config = dict(
    n_layer=10,
    d_model=64,
    n_head=3,
    n_kv_head=3,
    head_dim=32,
    d_mlp=192,
    vocab_size=4371,
    activation='squared_relu',
    norm='rmsnorm',
    norm_place='pre',
    norm_eps=1e-06,
    positions='rope',
    rope_base=1020.0,
    rope_fraction=0.5,
    qk_norm=True,
    attn_scale=0.219,
    bias='none',
    tie_embeddings=False,
    parallel_block=False,
    extras=['some layers without positions', 'some layers without attention', 'local attention windows', 'shifted keys', 'gated attention', 'exclusive self-attention', 'capped logits'],
    init='normal',
    init_std_qkv=0.0706,
    init_std_o=0.0576,
    init_std_up=0.0706,
    init_std_down=0.0,
    optimizer='muon_variant',
    lr=0.0104,
    lr_mult_o=0.915,
    beta1=0.93,
    lr_head=0.0108,
    warmup_steps=0,
    schedule='wsd',
    decay_fraction=0.791,
    decay_shape='linear',
    final_lr_fraction=0.05,
    batch_tokens=[8192, 16384, 32768],
    seq_len=1024,
    doc_mask=True,
    train_tokens=122600000,
    steps=6473,
    dataset='wikipedia_en',
)
Each number is 500 + 50 x the weight over its row's rms, rounded and kept within 0 to 999. Layers, rows and columns count from 0. Numbers have three digits each. The size before them is the row's rms in percent of the matrix's.

# layer 6 attention output, 64x96, rms 0.308, rows 0-63, columns 0-95
113:585466553545491459534545562480507486601509543522431515442521484428457624470538455528508551559394517450484515480466489406507426615520480450575474453457502527587556511437433503476635547468495437487495436485589522499424444539543429510458446492450494493486496432521479472515451491584543536528
092:484543479529476539495632514397478476536542557489569464498483442517452447484433537459556491550395474517525348506484617546595595500467461478445512562575387477473576499500460468573524528518560491527448490580526542570524487529467584538496535515413495465470484528574505554489506540511495513474
132:503447449612460494534452601525514512494504415539483570630432521528570442529464425486468552602438462474555540523512481540479496539514564540481497560433500532476503472570548422507518558505461481433535438484415479516464488463556482482461546445509531434491514655447541578489548472468484570412
108:533545448523590500380460458520481480500395568482473592418465466543524476445507515503380565436555542494470563434548487472591456454510542388585521487577453471523476489574529513522508559479530445503535511477460509514629499560451507520535538517526441567511508479453506438585515602513526550489
101:457516458513445532507425436444471562546560504480563395554436492427523459519460454464540473546460472523459471416545417547505420524379396495438505453539460447466547489513586506534493419492461380546431511517531541588508563477552507513481442546411502488560482552505520495459457551425470517585
129:476466476575506473509476439429413524430580468618511500589463536495527401546490552534452591437458472574544503457578487479468521373476510506554548525438525482405427465473480544536453478541497507523479535579476417450586534524473538485583497508451406426505562484551518447518443500547473468443
135:566506449548664383498477582561476495394532497532445550528534519557587534563469487473447544490430539441479428589586492562529507528524544516505453476511460524463484476512419568496533489415539536441491492494499552495559446529564484537450533431538484494477472468484483494383465440584419492533
105:457488618463458543560456373477460503526512470443515416533548508436496504599469542509621469573472622607498471554504454527459562479502418467505455499530457468532506497507485586459530446621446542552472498556584507468512539494524537495545441532432427528459509489560492522442479487471499575442
105:462564476458476545460386411559473500505545440591607423496445436437497440605509454486569552523465521548488468496442450475397546472562507528511473604444574482462460490535422467509511458566503432540509461468391464452565570522466481493437534553524486425513533487480473498568561490501495457433
098:492501509595503483551564477487546533511508548458526522498504458483406618450514543503505559471394423554524549485440437474524492540481614486413449557581554411534531572438432546529540510543464516556518455547569517502497482516478455419484467482470461496503446403437477531503375517598590489490
097:535431516590534536592529502566491457568476481501582498413538483482524515498513449500551511445428504446452455463528462553474483550469495460583353589444502477439499510550468486543509483516352480532496578451443531505432466466506496454397554461557494491501463550485579545567505464576615481480
129:501415447535525539400613514610523486557532563540529522486597406550513512498526460586502409523397477438470573550515506457547519474512451513426487584589517537557513530430474605494533475443497495505527459385549558535463448514478455479477467480527499529464497531539498476561519443550600545516
083:542516539506480411571528515429445518529490549420495581527516549408500621497465507553438541491481530475462523490591566521481571578467514435426545497525588518513492461531473550554489488553552463459493523511459504463487521496439444543471545433326446561435454411506481480536495498435445473393
104:469462487544524447542521537487348496501461482478596443502480453473507522437493430480570503580519471543461421498528507504638472474467544439497415455479532553507574522574483552570406511522486520415507567545480573544529515429570525534483473511475456527483601599439568464491456417516517464565
105:576417552467458456411423477519447555473458378435573463566486500510492484449548426482527498584518610452490494498526515516466518544626487477516540452421521513502476482582427451492465450499447483506515612490501404456521439465537498506419493505452552485477515556426508471498557371506491570483
107:412485529637460499540452487453531459565525475531470596486478454400501457487464567423433559577517517498509534585503556486556475448487555460552449443482564520505425460524500478540524544579428442448434481559527581598529508412462500489503525422475418441536501510489525510568474587526409511526
092:475567510553489583494531499528459435444594467494593482481525525486475509541507525485547525434479456459532423480481437459579603418596436455558532508457521590559512558426480500432485445445511507568456411530574464434580515469503421512560501585450459477487557556572536458544430514577491520439
084:468491533565458516545425594546471517557464470525469492506564548552553549532445453530554451505605529492517539538646567421505552564521490512549545583453501465412542443553524551532527504547545481425505624599472440533471506487495497590416441465485555499555541570535545571526489541515462507480
086:523554468463522561492483581492541435550485608500580538471529559558543535520491436486566528542488494529538446573465523391487433598507477538551499539517557479490583413517542549435409517480540450531516515477463475515460406439434518522524486575460600518533530541383507480479598429417494431505
092:469486491487550511529446528465466454502475468521514491566503515612553497474534512483557534528493532471454432588531512376512477486647522555446560489517469537434487445478492522516523654451472517392551562454463385475547501540541496475530499452524574495446482483471544456420615437487492567430
105:517464507464508507513471567492490473455494541553532540484492496465414449490479564534476439461516532488464469555529496473617467440549575535456570496520539487587567434540535468517512488566582472417460541493554596487470473503424609526537406436387578485505478599382524473465477596459452496562
073:521506456484535575466503515497565442513424496544464488541506593548557542609456531454449554553441480464413488510443473522572485563522545507536587423516416447562570395462531477496519457464566502550504558498443598396567438500498517543488443476475502579426527535479523512524639484490457500556
102:557511513465481570479499554443466530457469531413426492554496472405414516551527503545483583490414500550567394545495452545530439494492585531524502515558501516547574553505456541573562402418462519550462500563528493408545462534516546553588415443422421555482524449514508526459518545490597490459
094:509519459503453451548434504577550547548480451555427486537498502438474483430520531518432430552557407621470491489487475503387456362411532537422510544523572576506555474527499470412450510507480450484480505502436526637460435490536531544468537506541533479509482567408441509515517481479531413501
099:478557520507424561544531502475434609474541492609522321506472489563553450559530451484510513488447451614438493493547486448504440487547540558472473624536499463523564437540528465493452489494548518489524453528488410483535464555550479455497458523493503469452424529572510536433511510496609413536
076:539451475470493484470445505524538496467488478527565465496576506496551518520494627465496471579456492476576425554521534484465487555488455541527473580488533503530466639591444532531463508553654359531572435570497465457529433523410561516477541500544482489534527447579459521548554537557445472512
089:440477494538397488486538490494611526481558475539513532531506452557549515494532505416556490527536457370581427566437436475519470456529437544515487517425376509531462483442432587563475560591598541477509499495491420483493498466528397473528488475528539438427466467548519499555453536506464595453
086:405516531508547513405430521558530504511486521473491536571517420500487536512559491439562502459443439436544577519443435499573399502463503443562575521523401573556473524502451457583576488427500527528525424478582451599553548494511439474479553504627541500559475459512516523528550548509493600502
089:451510468501540508488535437466499438583479488446497486495483535521460456425501519492535494303484464464530485549491509430434526518412513449523507418546413508587549599563522549561509545371499471553490459507582489456503537487507628447531490508511495494474513571577471449445433522486528591496
099:470420505451554467490384503484564469527428551546439487417509487612509511421463528520556515468492541506530521456489504472507518631475453539526551574471513558465409565540591553466530474453452496536518464412453463561455429569546469431485492465632529502497444410561523533512464506572515438519
101:543550563504356549459509485498540504452498600484489508520464556546511584438440482558470536503548539489642441469456537419521464496449514553459395490435480404560528443439546473473542452536514559374556482503528523472512421445520461456536464579493539480526452470527525529517502507433597484542
106:532525574565464544521475481516418536515458427502543455537565496408537455479507504536507559530439483598568511525571493572484567432550460438499451562570532563479601494440502427455548547531461473572527505505535489481535557493535502484460513449489424432498523613603447565597514394518485448428
108:555501561454449560483406524427538600475400442428482539552577563383521497466560487538525481529464571483593553435559402512553546555511447450545477496501427462500518477502532476479440434473460457530506468583478491500413445515567536526548488417493417525529454455576492524532542431495457430504
101:429531421559493488504482549495551488486581424484538537512510454507481503488441515483559422526488490482469445467539550538429445552652508445379524465491446560611502556550585434565593497554510534523553525484525573517462451495504551467433510510557544440511534556505535590498623430479485456508
094:487451485571533471446551473432537432495497479529481490430498476439536561488498570508571442455480381399482631511507509483551496521532512450529483499371566463466504512507513455437491445558526464469454542490562618549497529561512565507559586558467424556518493524533547519618487490597505437545
083:572482528486464472470548438501519507546443464504460560458555532437556471549557513440453522495570512459522460413602517539454411509328426486403525507422481486492531458532424586513521588559498573560544500485476470482506485499403472490448537469500462541526489510489448548554616446531509552421
096:436489513546501515513579522478438486438583528545494456518564484456532461570576532560628472541519428408498497568454549464508513397494435433545389556488449477568475521454460521567465422552542487493507529561538450512538489573513572417551485506439393504466514472547522537454442519577448446553
077:595482510444487575470443614478457531457483448501519517460485505441544453488547527520453396512505541435526494564503543469473458603494558585528520517604402528514487405437468476420447447518569394459485548531446482524440499532485431504470557509472499515599512541496442494424522457522554392563
082:422462459478517510531496478584505382458515551553549499528426467530481539439502491449526475407462468410443474522514550489611470382456510433467530522486573431547460560433579508487578569515529532483496367493557569551478577502461443434530534443547566491525500601496492513542548532482535486536
088:579571502395478477518442475549481536498365414513517503513539502442525490444468496494490524478456554525572502478447544521419547602508515462445543476497475452551572443518604498508506489394527447543474397512510569538443508535506528487522510561528556455554516508415460627480350499519467486523
116:601536544502473435466479489502516513565400519462470580465506494415509505462526493472431546493508460501559569515520519515526494462444490482537597449516505483548407463505384476479481538429506389430487522477481507601501496501461527528501457499494406564550501353495498477517427622571377517480
108:476576455557464544427555568515521464545579441450526434521557513433505528500517469490575519557462441410489446490481489464467494567456486519488497443502515573556581512462478543647528506551501473530493515517490570579594431511441590532474494484462447504584530541530607525534589408450584504449
106:598532506526490470454481515476528493465506518456474498372469485486564501477483559491490495455538583499466523476467469479534654581381521418511508498536513515457476529512493404490485402545457478469505503542568576566473550530451572435566495528433403535499501442470449485585521636479463417510
103:483529500517471463507444520491524493540494530530497494522487447460550413542517505395561457576477506622464557507501488576499562442503489495520514472384418451531547585536477460452560491493578499495439471549504594636473584475485522561499489503491473483539576570538441559531475647533393463508
149:603442473455453541472499563550530536520489521591557524536492520536459424544561474519479490432527457449545495498555604468522514493558495618494520498440457508526498512481380464576460473469572463414548560501407414455518592516459533561535543461504486476538495475622454479445442578564473567549
094:585498432490488528471465540393530528490519500461411609492416534538526455423521567580415535500498532585508515421515555484479559486510556521524530496582579453556490514635494535487435570488424508505490563591520470490538421568440541519514528521489404515532594461467508484533526548479563477428
088:513532471516478526525523519489450484600405491407514518459537529439493488567515572494495491515405502529553544460577452486462598578578463440474484465617457427485593515538541518429505514561576493509481425473552494523477552596431533552554454508459338498482556533576557546523499535516493515486
098:492526491500519514475518501470516395548408528488436564525556422425575453422509551495516471479587492570549513511615543572434497570494428442482548543436516538508564510483532536514526621461434501433572527566562553592552488596397493513494475487497529493543504511464548510522490470490397420467
093:506495514449562432519434498473524511504536520583487526501494530494595548519487464492448506549565484469576451422494518521510437515522572396534508496453538469497563482561582566513532564507407379454515541467383579528456504463527433474418616501461557492461469491369540462496572573486433532484
109:517537378488470445464470527569523455510456501524526526494409508552535478490500541456419458526523566411456446513606607509454404560546553460561507443547504528531491507486501472456451513497495448412543511408429543526512445482476581550486439520519562538548552632462540441511508594520454435429
091:474507442615513550508525418466497551495523513488495500586489550517398513551496455437507487494531403529491577464532447466416435581493446413529518489575587469429493467617546594535499446505612591570531432491490421488483518488543436468505511497504465467475494486578500479460436532422550525433
086:473440450481551486460457469537489468454459553532397467418531528445439494486484437501488465622573503522496526531446534546452463513559467433471520551507579438454448473525422494456479404543427534495405599452553627491512444471450570507517536536487626522555412540466544522462474540544458507524
105:519493481508481490526518540428515518472491576505588416527500486438559462545511437517516493515576485498442500489651424560420550439560444514547525491465436413557527423487561524514483437514531437478477634547521524499516479478463517536466395575438493515477512593435490392471537452520511481610
091:418516486514404470523533600527511519535552564501527419508587452487534502593430520468514458430477462453491415492472506563598498467648466518516528390541477468455542494463527586488432563557477564507495568524506500478583463447473449538486482482451460497476567520399518487465573472419561432495
079:530393532515499531378500543485532494544464475515508563517498438518488370495506496531533543459480462558548538452514444405529532582556465593558560456507535415594506464606556454546449605552502513539485464519470423575445521468476655505502514541523527484501461501485535457483477468508522523591
087:541500493453446539452509468506474577427502471513376502531472521481478506401461414504523496450470505494551487436490485535475548514408432521463501431522532529488564441556560449422565505441534456435484461604550479455486491516484552459551416492490620560443516570504482559439598539461612541406
108:473475461496519524520447501474459354481460530517550477498400553437447587440438497491474525460578549558514517550436481567480484448486543412499496556414485531469483442496582454558505437461526466505489564472485570469521500444436560510502456495488529605480420657384435477458531525470500490457
091:430510553508495457568512542571497495483508474561514517486517544501470535528469460495501501553577447480384465519498543552526569481451453564535511590438466599564580474487528501519489427517486435401485612496519524603482565458524607500469479482438622435541584546415543529505504489526481400558
083:518502507467504580609491520448478518476439526492439524425518498492553598596475465407547508489476494401470397510613502487620457504485427540481450447488454526442461460468508524557461458499464460541512511453432392565423453536483500534390482506468519497582522450453510502459581521417568515508
092:536398458500453575462536483466405527485536438454455495496424448539443527537469454544519500473510466440529406465481500452586396528578455450502396586428481521474519478550475476460381484530503546530424509553504479411566482498502478571568528575465508517476494549492409515488544510357528521535
126:577540469457428514531413531621466487525461566535453526522501586425493454434424471500442477471510564501598495544545450501455519431473495515458505541544452433505564496571552491458506416517508511556475490463491564516510459481499527442502469510527585398516545672475452493490529427378560492490
088:475485492522560532416485465499479500476439494436555506480356520433496510536523447459363528541526614537499585405493534547450494476467610430591417505473462486513483446556520501502440491466516450494477522422542578422531592460467600504459496457533530533427566491452562500443501551487513497517
096:525487504582417478524556528438538498569581447512448469502617503453467550531421578525484561487477441514539465440483456528461536480470451473613574542599459502492471528505439415499576499540509520519435440549514478538525488526399506523494489542433387407520497438573525512610572477543482559477
095:593511517440428547512434525508499525543539498458457506529444564505488379537525519514438471625558500522480520436499552385483527555537494569427631446474411538500504456454517522475488434560533509553528530522448606524493501493550520546573491455493532467524540602577443462436456541403494525471